config.toml
hidden_act = "gelu"
init_std_qkv = 0.0218
batch_tokens = 16384
dataset = "wikipedia_en"
Each number is 128 + 24 x the weight over its row's rms, rounded and kept within 0 to 255. Layers, rows and columns count from 0. Numbers have three digits each. The size before them is the row's rms in percent of the matrix's.

# layer 2 MLP up, 640x160, rms 0.139, rows 188-196, columns 0-159
099:160169118082119192127135119128141119191138170154133112096135157107125081137114106156090088089119113140157133169128143132114096165121135104122129117152159110099100157116088152146134160171107119140119149076123146129127112117074132103107113149156098128114149137134144159146164128149125153134132153103098155173141132125137131093135112125117129105136118117093126145146125084126163074139144172108128141068093149107128139150112116105134101139126163114093138135111128128163160155124144126
094:146138127115147087133116157152124145125145109154118143164116094113124153120118097130114150160104150126136148077103096162186163120088099116166108117139114099173147167127110120135120110112124120149123150161122109098099115152096139134127147155144119155143161115118110162123159114136119159168100123168112132170118125123129117150118122134120111118097095105112145154087104082089098147086104109152150151136207095170136096110163131129132155093099099137136129127091123098177129119145121144
108:138142134094134118151083161122096138077120163113112175139140147206140134147147131132166111139144134179108158114128158094140108129098076078119092159159079126122167123115093172124127134137162125116144095192143129122143108132143087156144161120150125122154148157165148150150141081117123176105132127129143078101119102157116096127130100124113115126138171134103123134137106105119109156082117139113126118138130114130132118120143154118096153092164114135121146125119152140124103110116123129
087:102100134128164093125144133173160087110098085103109109123134114144134112109152143145110151151129080095105136148154077154128143159120116079165145093139136152131112137146159132125112145134141140146112125166114129143164151132103139118171123153157132079109128147139105115123108156145125117155116110134139124144083120100136090177171152115127102155132179164137127123146111165143135123163156104120138112154140171120117098131126109128181127137091109183122172118107176122131127176110139088
103:127175142111135131122145136135128116116093154109143150123102168146117142090154131105121130164158146102136156139109111122119107112095139183127145140097116190115158174154102159125130161124107110129141169132121088105140165107152124072123125155149122126098156094138143141115148126097141101152135095137068143134132132152095139122096143119128146107145095106112158118137129159153123096182139113098150091111170096114105131107091102161144166134156139086114111128120128159157093124171121168
098:176131122138125134156165133113110147114092128127127128137166114103088152133119120109123119100103128163141104123116121113146101119108124147094095122105100075120118162099175118090144144123165141150131178116125150107155144148126114120092154120149096093146133110114123167142099126146187107148163138137106138149134099134152128120158155156146101081136132161112149121054141132135118132098082119139102132090085101100173120138132143137111100119063154137162103151086137135166108145133134126
089:132103121178102129121139103132148135143123152167094096105141127116113167137123109104143105086125158092113138107100142134126094133132138104130111096050151126161161145115145118098115096102141119141167116190113155140092152178094097183177148103113106128125136118144103126080143178144124136133119086142112113110112138115138156130114123141125116122087168088111111144117166130131147089109136150145148117175144155079099126102138143135127145144131102116143142127117123106167164108135146152
111:121124127142107189119155091145111124144136149141159127123141130101125079098111135115143164084118116087167118160133163111133173141144138133114144141119161116154164176105149177115122136129120145180112126117112139138155114117065152119080113137119128089154119132131124120134109141101141161094124083157115146127119097116164095126134168143195139111116169106111145156121144109150162127191129139137173118110104126103134112101109138130133127108123160099117117095115164118150122170108124157
102:127136104112086135138123134146152094108141163155116188136127181104091149162132130102092132114109155128121119104109151114112098130128121157113133127120159147146096125117121158151137125149121113148077145145168106131171146110125135124091149130137100141137135065133168120098148112110134141118095119134105106172164111121103138085129120085126171088135130106173153141142150099126137100111123127139108097058114140112121153161120102124143091166119144121121113132104204119111139087137162116
# layer 2 MLP down (transposed), 640x160, rms 0.107, rows 188-195, columns 0-159
095:132140135169145130121079132086125142131150056102101143099138079100132120136145115157152148139142120141140142101081114092114149135123118110161128131094116109114139143123133128125142132106119095155095083131129140146131145138170142138195111142130136110099126146166161120139151155156108083113136095113141128110133119103172177154086114120102136092115142090142127123166123190132130111130113133175104102124119176142083120126118106108140085131110140093104105137098097124097145147092156136
089:119110125137080134132126117117111131128124109152093138118105146151104117106109130156128157137140136135174159091122134086121115110162155136091105053128131116126112138120135148151130139125142144122123117180126159100137151106041120178114146062158116111139124124130156152095127127134107132144117120124121164070134128111105098113111125162161098154164110165151112134146127111113137128131101093121112147126104163163135136149117120152130077173152159101119127159175150082097135151115099131
113:145103130152142144104142150090081157099175119114111114176110141115148113132133135140170187131117154138125121109132144165155158114131107153125124120122144097142134125104135097102131144125125103137162104087104110145138125097172124132157130122149136125125169107088112084132066084130173139089141145130148154120093157140090175138137152137123116114117115153134106127093112149143125171134144100112144150153131148181066094106146096108124134130107151155107147130125123115148127081134097182
097:125149129152138168109130131128171093106159108117133138098119161116146108124088141147121111131084124119165163161145143103125113155086103111116116122118125119152097141131107107125061145114147148153148089180141122142116134077137103118168087130123132155117117116133096120107109094131108113104103149124174135171129124116088117098084127094155126121188127125152181136069095103135083145152138135128129132149119147123113188156125139150167118085135156137152114109120108122133115128123154150
101:131160129120084099115128162082192140139133094149102145125127166135153111129104158131096100130095103159145137131135114147153117166153153154105142137136135126126120143148084159163160127095157117102139148113127124141149131140137069132166137135106119153133115106098151131098146156110076126106118179128098154134147163172136065147139183085098137139143130103127108114150105174120137106122152111146116108147107104152139120143108147140155114111163092099121153128147110163098088123150114149
098:153144179164100092092160167166153107153120089160143133105122118149170137107141132157143126130076120139123107137151114156146116123118108129099133148157140145138109131116152081127155148131107132124139104150148133110112144147132111123125086070121134144110129130138145171178105145144091146147156140123131078127160120128208114152122136162075146116142127095132108153087074149166162150084139155123095147130158113088129119140112167143134149116112139157147149118129131154114147117127130106
095:121096127065145117127115154104119115129143155109186138179178128096095103120166121147145143122157109154179116145146082113115144125134122122109142134141139123117088148152122111133137065149136126120110137113112067148126095121145097081078130179128097141115143150121126120114157120116124172089103131128097109152122155122108147105141146144133109147163158122120149125119086160111096113165167120148123154092123165127114130171114125134163089128140112146141145146160131108118126084160105115
103:161115145123094137126106101092127121150104105159055139118144119144139125143084131132108163119125113159154152134057126135150168117138091118124123153099141114152135142116140137116111174102144158093143123133131143151140122114135107115116149097182133116171088171110127122121127137116135103129156086159124104161170128126137105165068136124128110129116108081120098128134162071154132122150088115140140142087134129159109117126152121123104175147130141098107103070106121096139160117099124134